config = dict(
    n_layer=23,
    d_model=128,
    n_head=2,
    n_kv_head=2,
    head_dim=64,
    d_mlp=512,
    vocab_size=2048,
    activation='tanh_gelu',
    norm='layernorm',
    norm_place='pre',
    norm_eps=1e-05,
    positions='rope',
    rope_base=10000.0,
    rope_fraction=0.5,
    qk_norm=False,
    attn_scale=0.125,
    bias='none',
    tie_embeddings=False,
    parallel_block=True,
    init='normal',
    init_std_qkv=0.048,
    init_std_o=0.0,
    init_std_up=0.048,
    init_std_down=0.0,
    optimizer='soap_variant',
    lr=0.0078,
    beta1=0.95,
    beta2=0.98,
    weight_decay=0.058,
    lr_head=0.00728,
    grad_clip=2.0,
    warmup_steps=200,
    schedule='cos',
    final_lr_fraction=0.0,
    batch_tokens=32768,
    seq_len=256,
    doc_mask=True,
    train_tokens=191800000,
    steps=5854,
    dataset='wikipedia_en',
)
Each number is 128 + 24 x the weight over its row's rms, rounded and kept within 0 to 255. Layers, rows and columns count from 0. Numbers have three digits each. The size before them is the row's rms in percent of the matrix's.

# v: layer 12 attention value, 128x128, rms 0.182, rows 33-68, columns 0-63
# o: layer 12 attention output (transposed), 128x128, rms 0.162, rows 33-68, columns 0-63
# q: layer 12 attention query, 128x128, rms 0.202, rows 64-127, columns 0-63
# k: layer 12 attention key, 128x128, rms 0.213, rows 64-127, columns 0-63
v33 108:153115113147144177118135122124130135125132130143130144150094129090084094112118140090143152118119129133118139115131136139149128126071138136126144133108117106139107132114088148176151148108146122
o33 108:124096123145149128109115133105069130122174105144176133137079140084122146147129129159150101140125116114123105180133136114128121095120082146185159146108162136152083155079124140131130130179122129
v34 095:143119115110108134143113130105136132151106146136114194128100065156134112131099115112121112112154079108131168099110116102147102118137114117135107153149170114132144118165183141153094136132086151
o34 102:124154073109131148135126108123121118157100150138097153122099123164118129138110088134127137142095127150114133053145174131139103124138136141135100122125169129144117113133181109123104121121123132
v35 094:122103099129155159079097111124123154109104120128097157120105089094133130149112154108098140126130141133177112140109127120147113096052121114102102154119123118157148126124134093124155132096085137
o35 096:133126117133128137167130120121096107156118140151093140155072160132117112135119148160115101112127118152127094077117158132095129160078153122122138108158153170179113144146109171149119143143153134
v36 102:133145107101142113111122112120116132122123128116144160145140184182157091055133099147166056141153093066151135135119099110108123120123087118144109111122129136139124135091126145150109138150111123
o36 106:125164120118120142107128167137130156113155121099159122178181142105143125098142142120132106117148097087089133122133104134132077090168168114140139122148136151136122163092095126146107095117128120
v37 093:161129112193132108099100117159092198108105097127148131104124087088130129108090080119131138163144156143095159119107143080122121120128150151121094130127082137119155113081131102174161122127132087
o37 096:113119104165125121169096133112128079122111105065111099143122121095165138116161112123140112166154132134111169130156144134105154157149150100140107109145112146136142094116152151138113189171123180
v38 091:120150129120123120086129083123095112129109153121134119108115097131145118122128125112134079166118144163141095163156124150188160122145093118163151117132133137096164137108097119148136153139083181
o38 093:128134163129131133107128131128141140114148123095154088184138142085149110108127110131088125121103122134127166130118156120135154118133129103111114139123135127139146173077130145097139158150128157
v39 097:126100109167119121116073101095108143080108168154105132132092105151108101156127123109086115145145138121113148131097123090104125143122108136103138153095114118137061155145168129118147164125150157
o39 096:134088127121175094143127090125062160093103154119131122098096117148106148135123131153099070143120133156117162098113089135100126153094112162157162175100107103130150121130084140128126133147146149
v40 098:083117135084109109126133121130117130124123127129119106133109132133148129108120135149096103118115132177154132135139128170138140103144147116103114124149146124131158126109133150104107111138118176
o40 101:122172141108085134176151108113153111117106093130114136126120157128138135122114132122131140182119140126169171116164139137112161170090156147090107137116124145172157124128167129105143122103151125
v41 093:142131071153081130109150109116097172090101130098147098106120112112117109100151076154129093170125119150140124094093108105167106119136125178136125103115121162108120083096101186152108118106106145
o41 096:149140157127119148153140126130141136132122134113075118127128101108126151092142118115119108163118128095097140101123128134111141103145163133128125107116112061139143135114109236109131143141090157
v42 104:122140095122112114114146132120149077128114104114169113148103119115178129091179121151114087145120147097159131152138133217121123165129111115135145101131140116123094101095184152120115123119102115
o42 103:145120137122117077122143099104163106156128140144125149130152115072162106157137139158094150102102123153144108114127101146110164099124136158104130166145136094145114157099150133140097118104168102
v43 078:113094124161132090115096125116142151117138085149110135112116133109166149140151120143142093151156144167130135131126092140171198131151094114104094155128103133124143108130108157137128094127069130
o43 088:129135127124141149154122127104131140130158139100112167155070143125149115105125120156132097093164128122120155109169084129131153142121159098114146093113133153137165150133115116123100127097124111
v44 099:129082144144128070107151101081136164144117149145151114138106083068127119139109102111131116125105133144126143091130094131129095122124112129164123109107115136126130080122189131163138144122096093
o44 099:123095122128146107151102095125153139126109127118127159102115150127171128183134116142121099158129145100119153095158131110137158114129132135110151051147143134125140094121150109157120110149123123
v45 087:133122122115153110109157126148125133158122160135120119165180145108120101106076137114144119110141139121142124143142094106148123083096123123154131128141162172161104120143130165124097152110150116
o45 090:144131139114143122139130150120140149165101115187117118116145114137153110146105095097162105139101149077109111151142176054131078110112132115156168134151145128145134154101148106136110129135139109
v46 086:083114170106141129152171061096140129159151147117126169163179111150117080110124093119132113143106122150119110113130126143187109100125128107131153150120100146132128098117134119118120144138134178
o46 090:108112202120135132135148126146148105161102124172178105133137189123119146118123128129167134141123173122140121096147168128146109136121104134092127145110155183125129100109138125129145130146126110
v47 089:123096137148138100124120136137128088094105130115157149133155101136118169138102145148131129149100112108119146157130142131106178092126149187128142128101122119090114124104106107114164112087170116
o47 098:137172125072162092127110114112129102137137136132168113147119110136136108146176109109123143149108149096141135173097133104162157137136112128136105149159109083138126066123104108125132126100121123
v48 073:180130115131174120077153162086137094149138151159143126159102126110126131098122108139141115155138138154160146125082088123119122133156105171146114105133155097148147116153092119119111136109140151
o48 087:088156146136094148117138144099127107144167112149126176170119143114151126124091100130096094151132104140093119179099150131153124121128112173114165121123109136137121182082104135142149103128121091
v49 077:081132123110101112123112141137144132130161128149135109157092140121126141097166132104125119091139119124142148131140139177102118124122153129071130139097152095160127117145113154126145137111192172
o49 083:109130135119116125122131076129087119150121114162174122097110119129162147108124140152156095124125157130121146149161107143114106178112157166117100142166156117113157158086100118110141159112156132
v50 111:178124098105151110140144127088141087136117161117118131127137099138126121168133141105084147147127108112142155121123102098117115129091084129163147165098163127110138085139083106117134162121128134
o50 108:157117138129134101138120116119086099144128123142140101179113106162130139157150084144085129137090151113098111081099111081168150151134106127148137141115132106106085078137118128169150116102138099
v51 085:103104157123093115135116106114084119111149121125106129130131116095178076200155110089071149111129163140087107125171129115120116156100148109136117145148131144133150138168122125159165130103119133
o51 095:137069094176112096144097102171116105115080125088138111128113127128135166135131136136094149105136125151141117146136126112132137173160134076111125135130126110094141106156162104144126112075133083
v52 084:089121109184092141152119103121122143115170131091118109131116155128123176118106155130134122079121116100130140120122123109109126192125105080154163177125091128111105135129134116136108087127128135
o52 089:153138134127143116138125151136132129116124135124163171128141115159131142111161127122156138116137153128112117078151139139139097174132186106126124140131155148130156098147109173155146126143135158
v53 083:165125173136099142146112140112118114138126112152076118114149159143158135176113131093156122144128142153124123096158124077126177099145139150126104123116143130105138155184153082148162087095108160
o53 088:143123122153160129130126137112150159118170115101096112142093106131119118164077082107111168130162134130140111126159139104161103127155164079152116157127131159095160095138118104108152125083126094
v54 081:116156148143113102094107110115135138145132116115179167103143147100119128150112122088131158089095156097141151123134133190121086132132126152131152151174168144100112177138148116128142103102117089
o54 088:085103158114112128137102151127118130123124140121118138102122126080109149160098151181140140111195120146156130115118174124156100130142133111141166149149127179123132067135179147097136115153141112
v55 097:144123107133140151118129107122108131177108123108155126117126074107076127131145111125100123135119118150089109128129103132145111114136104156149110160154110163194116124081113147163155153123158166
o55 098:111128151113112148160130154155142106125090141117136171157175149110125128141163136115113134165101112113116098085123152140105143093173076128128154122136123129147128149105095174142127149144115136
v56 092:107148100180125138138097163133121132122126104133082136163102075092152134112150115099117153141115124125100121104125117087070141121128116131105137142125119110152134131146162113141112131157142116
o56 095:117161118123113094175110135116090132114071134124088109134110155144127101139115116137111144134125104093080097095144120156095143145115174128126146153124139114121146165141111100140079089174145134
v57 091:152168136129102155117111087108145134172132119119135172140097129125063161099163102174161116102105103117107120118147171147139126137102119133131167153153141131130114118106096123154152193123144129
o57 100:134082133146135106127143146101163116116119141119159147129137155097104124084174115111167170131131103109138095141122116153147116106127085130144123161156124125147112116092121112121141163167104124
v58 099:146133131119103083127139094156157130126129085083137131120129118145189112137156087130134108124139109148115099102119138199137178090132104128103145137117153154102111093091137146093088113144089127
o58 104:117167169132150173126127147149176124160122121112145139142117167080130099153153115165132148122134177169150120073119137161114165065097119128128159160136145135102116128136121127112118135085144142
v59 096:116119102102149154130148126143122143131146129113104123085126119139098130122106119134144141143129120137092157156099104158144126081097150127171103163141184115074100098109125124140144114053162147
o59 102:133116106131161150153113134104154107135132128151095130143107111115158151122158096097131128144081140121113159163128144094130125141144106159121127169149146191120153118151123149122080161097118123
v60 118:104140141142150138137078156124120134113092161127081137117186095172120135144107173106177145157145103154153111138110117109157120124116131137099122121096089128142161149177156094104104168121095143
o60 121:177155168112122180136125119137125161166144178178094135151145128158145128158110140123120118118148138154150127131117144117118151149124149136152110095131129151146164164143155155110115117110100150
v61 089:137146089136098083101136118136151133175101137098141139112125121127059142150129122143103121073150114060133102113152113148128130153184108115139135139132103110133130158140123136111125123180070120
o61 101:121100148125069164141131157160153129140087190131127169106107152134091117095102135195127159148127128107161122077084137124144134114159146106132117148121111111140109119121123080124157130157124124
v62 093:122091168113133145140133067114166118159080072109154103123141133138104125142160161136118095141131129109151125109142116120113168125170100159145107150097093130111127071126128156120091109126130109
o62 094:153120150157140131106157065148163151135125158169143127158102094125117132135150135136164106122109106114121114076177126144134148124119089140104129100133091086141101082124152130079136134128109103
v63 082:095099119119137142097083126155072142129109141119132125119146110122142113150136105137130078146130147129111128140117075092146133144060110093163115091135114151122158146160110179147118088084150170
o63 091:133107138145106115130166147167107170146071120109142160128135102153149198147105115105098096109103105122112124124133146114137127149117110120151119124109129131136128188133117147138147129083130155
q64 059:130094136087147103147137125135146142145096127128165106139172125112103156132104116131075116137120162153106134131082104102132162156170104136144105146141164118129146106095137119132078098151124141
k64 056:139128134166138141107146125166139071135126119142151141085127135171151111107128167142150112140103175129150126105192099141110085115121127130179135108123143136165124108106139119142128102182118130
q65 062:143142108142146152092147098130088130055130118139178117123111123097121118153132145079112078118156107107140147139143128093123121154133130131138093140123141172135129175133150137136149160102143129
k65 049:158132143174125114141126082153110151129142095142148156143098127094133093119115118105129091107109127091195113150108131099083124160123142139122128145132147111105143119118069128115109112159127138
q66 068:125105151091126104147097164146122162149170151116117106120137107139117094187154077119116169125114112120059110091148102116152155114133142071127140138139114107128123155146114164153092166136125124
k66 057:188124139115159138097165122122108130153133101124139132152134133118142154138080135132172145100170130157118134088101181163207136134123153099120138112133153137133101123145139139100142140159087119
q67 064:148132119126158167130122072111112140123143108135152117101110144126114169094144181093111097114121172110174144161072153116126109114159086083110116157134149116117147118111133089124155129180091125
k67 057:081104130125125110142135080157127151085127088141110116114131139122115091100125126089093082139131132130147083134109129114093102164112078108122132091137117129122132157111128141134152144148162125
q68 067:110114118106122170122125074113138105096119115094197099085139146130106100114126151147111146132110114148160153133114107122107125123127091092145124131131141098133094102155102122128171145133113095
k68 058:101133148139125128183118105155134177109123146116130095138131143114147086114134143132102083192128129138157099090179119120164123139108106124129110123165124097129139140133126126105105116117191140
q69 069:110106179138098161129140145139146094147104120104133146105124154152162171136091138141173151119124157140126090148140130178138087134120141133102123049136115135137097102135121121143141110151101117
k69 066:139152107153144121060108184125132117103133132145140103156114106116105128146145144152137180131135139174114090147166066123181142093137113116140110136119116095138133150118136100128089160134114159
q70 069:119116108128149111162124124135138153139130099136129119153159090101118086128187129097067098135107128081085138126136092078123157113115114092116141183148140109141109133147095148125127158122154149
k70 059:087134172101124136164179078136090140115139145129076121113172149116143122133088158120125112174126116112140108130129172142126117132105127121128119088125112160130134176081125144119133083155136165
q71 061:129134108117171166117159079127131143099137148107164146117136125121134126067144138138124129092146113133142137181117150129075132119160102149097157159142152116143100118095097085110167110122120096
k71 057:131093147166101129163091104143110149102145166081077087139125094086145096147130113097093143178102094137099136122143097105108188110113123139112122133132116126184128164127147149128117131081126147
q72 073:163141119147124129096075152150131127132130143156149149119106111157110116158109136163156107151129121168132135111175113156149136122102116163154144136096080128101148135101086177126138117108126175
k72 063:117150081139139127122123137130133166177066157086147122125109155106127148121127151183148132148176166195101103135151139147134166119143182113123135127091144132093112110141124151132096102128150134
q73 088:129099115121138143122134155170154126170087128151135111089142114154132121171115161102121184153090138137085109109129136087118167099132124065112107119137124097104119125170144162129116117140143107
k73 072:151126154108149136134137132124152147140149154136129134140133122115137110096117135145135095119158149148144122116098158127203119114138152110181074102139129104092184187101142140119133165162099148
q74 062:104149138144131147127138113113119147093164151118117134128143134108126131105142119167172064129169085112168169153153152134133098140090123152109144110106139147158118148099096100121183124124131138
k74 075:110166091138144141098115142098107106155102136108081126114111099147129126178114102171159179127159175152098133138154112114088148108121163149123159162073142118143120128156131110145125177096134100
q75 078:144103121096152138126105097121136136141111122129138149103123161139126154124127129151141101115137126125138130137175162115058077089112146132081139107123117065111150130103119084106148093116120119
k75 075:135119116098168159099102121106112086098124121129132179078101107154124181097138105143136121104178164118115136140129117121065118114107146134109154151109123122113105104120134123151170135104119121
q76 074:116108132138151155130162096102121124111126130128131124093126130112149074154170176109156132107127096134185134116089126105175101116133107130134136124088155143122142088130140104129147096138118111
k76 076:118154127115110131134131137105135124155086146110147148121141154163110124157140154134127135089115144138157101120151136124144068103172143099119122172140132094123156054154143096155095174122130082
q77 087:111127160113126143152105122118152098084097110137121172083098154125111139111136078159167077142153160152152111163141154137093061116133150175132133122102128106139133117120112098090116127125126120
k77 062:141134085157175132116132104082126128100120166099101136113087157141145143128121103150187182099122173128118152115140147096081117112157116137106109177112150119122119145139126128107144151171135147
q78 077:121108122122159134177141119128126132091155115158107115154146142129119133081137103082109111127096126115133140140101114108109112103147124151097122148104155102141115108087087110101160075108127092
k78 101:130132140142171138112124129139162109126083161108105178117132103159141153160179164191143147081138147162139107129126133130118122142118143111107155192157129118130129066157144085159128159149138110
q79 122:129160115155122136124113092104152116105149119124165164153062169108133126067130098184162084110135135143137135156176140147096110139126152156132136111125111097144110132112092110104152135159156134
k79 075:142137064099132113103177128125147152137095088145181166118103146146104121138122113109127125137092151137137116095127081111149099099150138113111094157134139101122140167150154171102096144098137115
q80 082:170161140144092115096156060136108123089093097129135122096106110102169152135129139155148113133153114154137148126138147126163114170146125143137156112124121099070135092127126110117087130162126124
k80 123:125122112124131117145133144150105189142174163139161092151137153126170140139089113096104104076154103141146065141118148114168096125169116113155128157176164154135146112143115123129134095165152085
q81 120:119130105122128109132153141114172122126113172138113114150108131111153130087177111122142136128130118128104136110147154118169117166113114100135108110131107128110115092148137136101096151144133153
k81 084:127137135126147149096117161109125140176120088114083167125141121115115128096140117163123130116133137107122189156153170123088112128087107144094137097098093141118168118138147117137162152163162144
q82 116:140213140130132134088143131123137135090107112129132125104180148137142162106124115109135114104125097099121145142198143088104129113138117066136146117124118127128102110107155139155138153152086121
k82 116:148185165096120142110139103127115161102115129150098133119161155134127116134106102135113136137079094114106157091153179107122121158103076125123129138138098068140105145103123159115143142153104155
q83 112:129120132178122113140149113133124165123100125098131109108134135128118137140162094143122127161115164100160130128149153082156126117102148092160151180141172144146156131095136138130146094155122157
k83 111:128127141139150166118114175118149154120112094115110138140144154111149127144175131119144136083130102103133124162122153100090134130101127062084117126129115127157149106098090125125124084198154150
q84 118:127120134130134147143097151136111138181147148133169130098094159153123139094133123154151132171119127107122129122110114118083155099129121105163139106096083158091194112113120119129106090107121130
k84 124:138105155087130081151100173110130141145123149120167126157110101131183170082165165110116118107121120111126134133121105145134116137109129164140109138137126123113179174114118161139144103125073117
q85 116:164150143099102138140107163123123121112126131112109106118130136105124097147170122144090168128146161097145107115147117088137138129091158118116112115129119152136147155153127161150126153137106100
k85 118:101141154118126123138129127150134185126130092102121121136118105126158134112156098160110145108137152139098093124141085141106154139108191096126145144143081135103146142164122136127109184113092096
q86 118:128134158108099103107161145155138093138119161127143124088160140150127127137111138154119139099167114131153132128199101161101165101115123131080175141147111122154141163081163114118134161118123130
k86 123:111154146132121153124111108166138128126130171144106114132148132173129112130153117156129159101161171140092170140145105150151135127134137132127087119100135119141148075100101095082142144124146125
q87 121:136188100136172114123121181175159114114104122110109106126102098103115165137135091102131125173105113128142136154088161135123092156142108111164137082152116110151104161116119087150122097106088137
k87 129:146169157118102146139182170130142134126111068105127157154144129121078094116124095077100106115102117147126135157104137139161119095146092102107125130166102085103129172121112126160112177089118109
q88 119:122124134125155113119135129132120122058125121159210123129128133139156124109172120173129132146153065147095112063116068116137156125132069119102118116118154131126132157137106120148089141161104141
k88 121:140119115111112160094166119162116120111074122126145106131158111137120112143117123101115141102141101116112119082125108114114167105121148092111136132112133085123138107151109128122129135138094149
q89 115:115102121142102127125117140101160131105141102076128090136164132126124081114148156123131122140101153104116136155128142123147120177151095127139124107124134108089093158134190101111103152111110120
k89 125:151160140168175155085131122110134145139174123054135090103175144120146141143147125114105196154105118204089115133130146122141116083176104160100121154129132104106112140095167153106146126127146142
q90 121:149133135160145130139110111104181135134122155140112100104145088152132147125161117138121134099096145114108145127117108115096116089136117155135134100139098124123134094138100136132105121117146124
k90 126:178176134181127146130133117104137104069161141122104141111135109143085132134173121095158128146139120117114143092140112124136139163105120138114111121173149108104125108191117122133109138115105121
q91 115:101162124117128124130100134135108127123144159094144189142146166086132129148080137129139162111120121162129103122094171108089112154110139113131185118131131128127124168127137161077142167134133120
k91 123:107141116111142080106134141134071130100119098111128155085163138122104142145101126154100149127151143177153117125103184116149138140092133119146143112123105159152069085096139077152134111143089110
q92 124:084138113112142159112121138204144142132153120119132107113148132163143121130129157120151102128098178114154164114102138182133119121109151096144147133169109132130116165093137140153129151085143151
k92 126:151147098127139154124090138192110128098132154128112141131153082098159136141167127109138115127129154150137128097091140135095078144125102121157131141125132147110137154147122107144123148119109146
q93 119:133153109125094126106111114126147096132136156133132116143213125113136111109184149119072134128079119137131105151111103148136093127101122108128133169110092119141151114128179137161089137128109167
k93 130:101134156084140131117148118114142098146133097164128145159137133131120153171118127098113155125145145147149144145104137109089196147106126124129106155129135140136125137113152158117084125087131153
q94 124:107104119123083145157120107133180105136131137133126179142104131109097156121138115157128114158138126117109112124134170123086113120093095155092094179174143156091110122070125130159139163113120131
k94 129:106064104135125148155121151127174131154101127155112114162146122081112123123154129134136149145115118092122126121146169167146147147140141184120068183138123120173062128105159102099092170121088116
q95 120:123167122115082128142125120099112164084121114151138096114090096116111128122119115089090146107155114106115187100166159079124137132171115168141150111151094143154106168153156121141144137135112117
k95 121:134084129128099127164133130097108155138098157082084097167109105142077124154136116107110128132146111160093129153169129142127147149109109126099138121145073121162100112129116141153129133110121158
q96 128:160145115109151121161123101128112132125091109191113124122132150162138095135133184159141165165128108141136120158147141105137145112102117142117134120153160128105123136141157154094094111117129117
k96 123:136158080112181150142101120129129126147139078144119137121090151184148110114120130125114158148100149152105139168115162068136137145110132146101105143135095133163138121135124145128119166126129139
q97 115:140154131121142106160108146127142156180122137109109078134146111119128069135096159082146142129119138124121112104100088087114121176117129118111086114155109207127116130135144131138124125103117100
k97 115:135159159116133119107143145118173131120105129104118087157123116138162124154104140135148084138117125145144107097156167104100101094169133160090146138133129158095136125136120131148133126145118118
q98 116:139146120117113126148098134117149119092146115136093128101144131156151150110074139171116139112131099122166161158104099124140141116087127155078114075123080107133133126153167130139147117152118145
k98 116:107158115109137112183102097130122116151145117139104092127156150105118140132116108101129134100160079148111134128168139147065098106135134140137115102138098122155126149154152153139167124144099144
q99 120:128120134153145097130095120127105122071101156130148117126146097148129137178151129120129101143118112094145123098123118124124119118118136137140132160124147131113107152198109128116137131089187115
k99 125:100081155168132123139087125154142081130124102113160130134131113122118128136138157149107111132107119162089115119137119112116140131122084066167138110147105137101149128128143142136138163132142159
q100 123:087135177107161158115098101121126161098127099104119122161112122175135132155133113117114113146124131081141151093132124138131114130132146145087107114176120119133119137106101120071085151138141141
k100 131:125179126107099145133094111161109127121148102123136090123144100110098088092137137140132100147142122121111165125165095142141123134145155084113121099128125153131122110126113170141097133141176128
q101 111:123113122186153158125141148114105096094129093146094134140147136129120075124119071098096120156124126068141134139088155103106151107118132119114133129099214095118126115176135145125127147163132155
k101 113:144130118189165117145089099140092110151086112200138162110110133110113097126145114128085114153084148122091117155131136111161156129112179113142130141118165148113101157127115166132119132115152127
q102 128:116129117122130181130151191124147115147114182132131159131137111165121123159134178154124159108096091165155132130108120093182116136102115102122147161148134160147103129136148158124134119098114108
k102 131:110120089140117139131154145154159156130123151139138173094138152142116175098120147148147197091107125183145092119127096112101126112101113126131153134136131116126112108151182149084144100102137110
q103 125:128137112173096127149130125164149130147101106106123116181140134161108162111097142107172197170179116182126126140104126076148111122119133126134150101133131120156131136143085128115099127135101151
k103 123:191124098120083120128122132135124075133130075133111138178145075155162104087127079109134175139127113152109113099100128127145124160093142121124120129110108117129132108132134123114161113122112147
q104 125:146133136105111113168064166098115127089083115126136123134171144095108138120116106161154157140085142156105128122149086141178072144157165123129136132133152138133100150122142059153117087124098133
k104 124:138101147093113108112118082142170130132086131098140156142147142140092104184114114121144186153120123160106122075133101133131089161160130104126135156142119169133110118103139103145102119115132092
q105 117:114161098147179102136103067159101100134118094135138100120118107118147133155163160169127133163121155122130120190144133115082120115154085068130118125129128121137118105134121111117156101106091110
k105 118:142116142162149104148131090133122138125115140166128102134143117164144108122147102125134129128149118121162115163129148089073121191146118162106122158098137122073121069116086117136116130108095145
q106 118:166116136122125137114124111146130136130141126123119160160083118121176150062120116089118120107117135087174127097165143142117142138135103113126140183129078135114160112134145152122139100161048077
k106 122:119155148127115091165123197115121108124130182105109179165087153114103125049127103105086134108102115147168103128200123143089130126157149108134072141108087156140133109115156153090158121143158117
q107 121:135081120171143099164112142152107132100152139116127162077175139071079124133150112132143089107158105112115197099104128132128081135102144138119150137135126159172136141133161106109147144132152137
k107 120:108117140161106132151115119127092117156083107111117123106109140134109155132143119131130141158144119118117164125137128149147111152124100133125152103109140166114133142134170110137135157147177151
q108 126:140169151111143089092123118103121112162145117162139137143153122100152110130160120098071161110113135071132127130120091184141129115116115133120168153116152105111062090097116140080146137108122145
k108 127:129160195115157114090122151159108131145139157144161140139095147123132109121145094150120176119125133111139120154128085131123128099127100121134208177154106118136102096148125157119116154098138146
q109 119:132113134148164107134160167126154137140145160152100121154148109106110112140098168150157152140151098087139142161126092112165104136164142103135117106106102109142090163083109126171117136142107124
k109 121:123066149146120144139107151116147111145147117124170145094161125108130052103131100140175189141132145104150125153151097102129141084124122132087123108128116130142107122150125140182144084163084139
q110 123:151151125108137098142123159134133130149102121138136184125154138130140117155125104153144113112190097090121118143127126144098088117158111114132118102175142113123155158116166087104106118114094117
k110 126:096139134119146138101128147160106164139131154135097165147184160138119130124123080121156142115140075130125121153129116098160110119146144104094136131149131106139098153176111106106134147075125093
q111 117:152160142141148185083091124147156143089131123109124151136138138143140050113065142123111137139140117113127088114141130167102130103115149159137138091089104153115093124130140125140132119159136144
k111 118:149097131147135163090112135157163166121163109139121152136095132146096085131095128114103081146163138117116104107129112127121088103142164102155124131132138146095108130126143135129149127124112175
q112 118:124121146137097145140126151146112102140152175120125144114165180194132155175097126120115160132108124107143120097075147131107111152153093169113119120138109113146145122118115179088114147104127134
k112 118:136115094070137131107103122154105148106154126156117158151169093132104160117149127066141131146099140145151128117133145084145153155171130136126099089151117083124096096130121124096181159124109158
q113 120:131130120164111090124118101115132135134132103118139129106112133127165116128089107130138147125161153175104159106162115140124157114114168128098120067116121127140125097149135095169128156071112134
k113 123:128118139132166124152115126105139115154128142133097143135097123138150141150102111129102106125174142152146135086134101134139157145135145128109136130157142087139129095126171133170132107094122139
q114 126:122109090129126087127116132118141180138111106124143141092097115111108167115109111108123113156122129166143177117126179150180155138125112083094170108133111134112162106118138101123135145173134107
k114 121:113111109096119130167099108118153102155117120066097180123129136153159137135169144136126086143136161135172158106120103155130154111150155137086150117146099162138133116146103092146112149150148108
q115 115:090110141102136151170140134169074195138158129109089094072102115137164136124142105122122110115143116138108136153142085144133119128143119139119136130121134090082077122117078132133108089117106169
k115 117:155122101159134173106148159146086133129094110086123104099122132123103129118115116111110122102134118127129173164180058138126120155145138122139147162137140137088117135122134146119132119147102130
q116 116:171111133132105149123145110131123110116136176083129084101139135131158129197135096124099145149108118129117093135098147149147112124173132130146138133119131123104126098136117129146119111137126127
k116 117:157144099137123133166148133153127146138151158132133127146143125119102124170095129131104156168161144138125135137134119129135158135120084104134148132155108155091101084144135136077077110139109136
q117 126:163143090140158154097117114133116100109141125186141117116107169149133141191134095133140107128098091113091154133103135106089129119101097127135093130137091165109160084084129154158163190116098177
k117 127:183114120129128137119117112131139169110125107138147156137128126124144172157171093110131130129130110089116147148147113142082159134124132069123134115143153158184069183113069123108117161180121146
q118 119:123148146147093114086133128117119133174127125143127162141148122099080166146108150158136148066120117140131121147112092116142133155139081128139124099113099168120141093141091160125142105133140144
k118 124:149168178156098123125188101116163150156072192134133191112109111122112134131122139141126137154147132129102124143089155103152154137140147116126104146088085115159141125127114122124147100120115108
q119 118:127152142126118085162120114161097118153174133124137100142111148135134086140126123129108150150094131118114139132144113133125119168100151143098116174135103117115114157134105120091142152173132125
k119 120:098151129105127125111130110117161136147094116158168094098111170131157119141136107144096113139121118156113140125146091137129142178150139155100155148101108077158078157136123127132178135118125137
q120 117:152148092111117136108151134129138125136135121130095095124174121106145150125079120114114110138147104133181106120123107106133136145142134117097110159151139162139121174159173149098079132105123182
k120 123:135151123106123102110141136123152153147136101117076138179166113097137108169051133132138146110117115130153162140138144116117138098076117106112124132101095125089134170114134154121139095143127140
q121 114:100147142139105144129131147120114197106182140145119122156156081174120117172092118138121101142140158138139117143118175176103128165088124100128105112058129084159169169121136133142124160150100140
k121 120:148158144117113141150147153146092160125133095117115101079137134140141117193148163139104124175134121149180097131123118129116103119133139140166088125094082107166127143169114156150149088106158108
q122 116:142114119100111080124133134159144161140104176150130143129136125149129161082107101116141169119101115134074169140120112105123203143161166129119117129123148142105165110106129086143108117117152159
k122 119:093160103128126122110141135115151128158118127114154128164152097165173123147113153145106137118139150128120192141117123099135106084123181129127100109107133119135123083120128084096145143091132134
q123 113:146081118153115099119094127157179115149107117108112080146115131152097153150143174124127120128119150112116120098124148173160148074111098119136116138135100115102110152116086105147180135148117170
k123 121:147165117116124114164117145131170100129116111128127108192108172093098150117139130135145135129154120117150138072122112146130092102104170115127128146151193122154073105130111098113174132110133142
q124 133:152126137138100124122102108098113149116097158102123149128144122093159132162167118115144134133125173139125176124096127135095130157136128183119125103126121148173072130070153134105174137132103130
k124 128:114083150122141144114127113101144143110105195084107140095112106106149135172136103137120117144120141143152174100158114139147122100117112127133121120112099131180114132133125178092144153101115140
q125 127:133180119133112138178104142113155153154150148135104125137177124137141162070148075171129115177134103158141109090126141168119128085119129119112140129119123141162093150145145107119100120161114098
k125 124:107183105067136124149123112116146113148138123125100130122145139084078143109081154141142137149137147147134061128140134139141104086126156120136107092131157156154155133130132140166087157148107128
q126 122:172127143086141170143142146122147145087156167116070126146107142118088116129128124144140136122127144151157167155097144152145149090135082136071159161160130125109166121122103117089109078115120128
k126 128:090169144124129166129128125100137122103141142150074124151119171130103143122149107129094128108094177114172137151115114136135141138123110184145168085136110163160112156126166111100123116146066117
q127 126:146122132158140105156093174127124120124121117128125138065092127106127085117075141148179079123125130111143122100160156129127145102138109113099154148135114138149161156107139153106096141134142123
k127 129:111148122128128148167129131139136121096095127143090118119140133108149049148135142131130101137120106161111141126133140105087129073135132116088126144110123120131164151128128087094113111171115137
v64 108:113112122152117115166103169102110155106128117162108084130121145122100137168093077133170150138099138103092116134115149095143171156135173123164128134140132109164163146082149115154158118139148132
o64 107:123174166129146106140131077142140151165134179138088137153127102121164146086139160121088120143155150162106140169093107164118137129103156160114120087141137132113115084116154129110115152105104129
v65 108:147088135132123128102116116122103099144115128077116123120097156142142085105151149111122093141113076139101125095120125136142125183124129131129121155114160096128147161118113130157131096111142137
o65 110:149143138117101158147146122152107117145130107132163126121147168151101117131113130122132126159123152134183106138102145124109157101119115155161159125159145126122155109120141163079142085135125117
v66 109:145152136122147177130156084126134183138099121127161117101135112120110172124110135115131160130159117161124149116138093119110109107115110148127123127089131138103185114127144094070111172126162118
o66 110:130105119119128113166075167116108142101128110116123087132101101105153130086091133144142145128164149113126112167057124132154105130149122090136144138150109126141130160130129143158089128122108138
v67 106:096139125136107154118079169188109142111140109085087126160137130109126103109113120139099151144153128128127129140119145098127089154171137135141096136137122121130069125157117165108124126138132088
o67 098:105108115138146093137116133114142087128160185145168143169116144115129135153125154124098146119083118140140153124082157076171170122117145153151137153102134108129119083110123107141148120120155180
v68 103:125130132113135056122086153187138141117140166143090089109095156144155121105116105174168093128128135127160141167145127120139105113110127112151131145119156149144153131143111173097119097130159134
o68 102:144151135125139106124110121155082103114117141135137113134118128091103097127141114150144121100151131148161115110101104115154156130109118119166085119113104106108047148096113125119126167136118113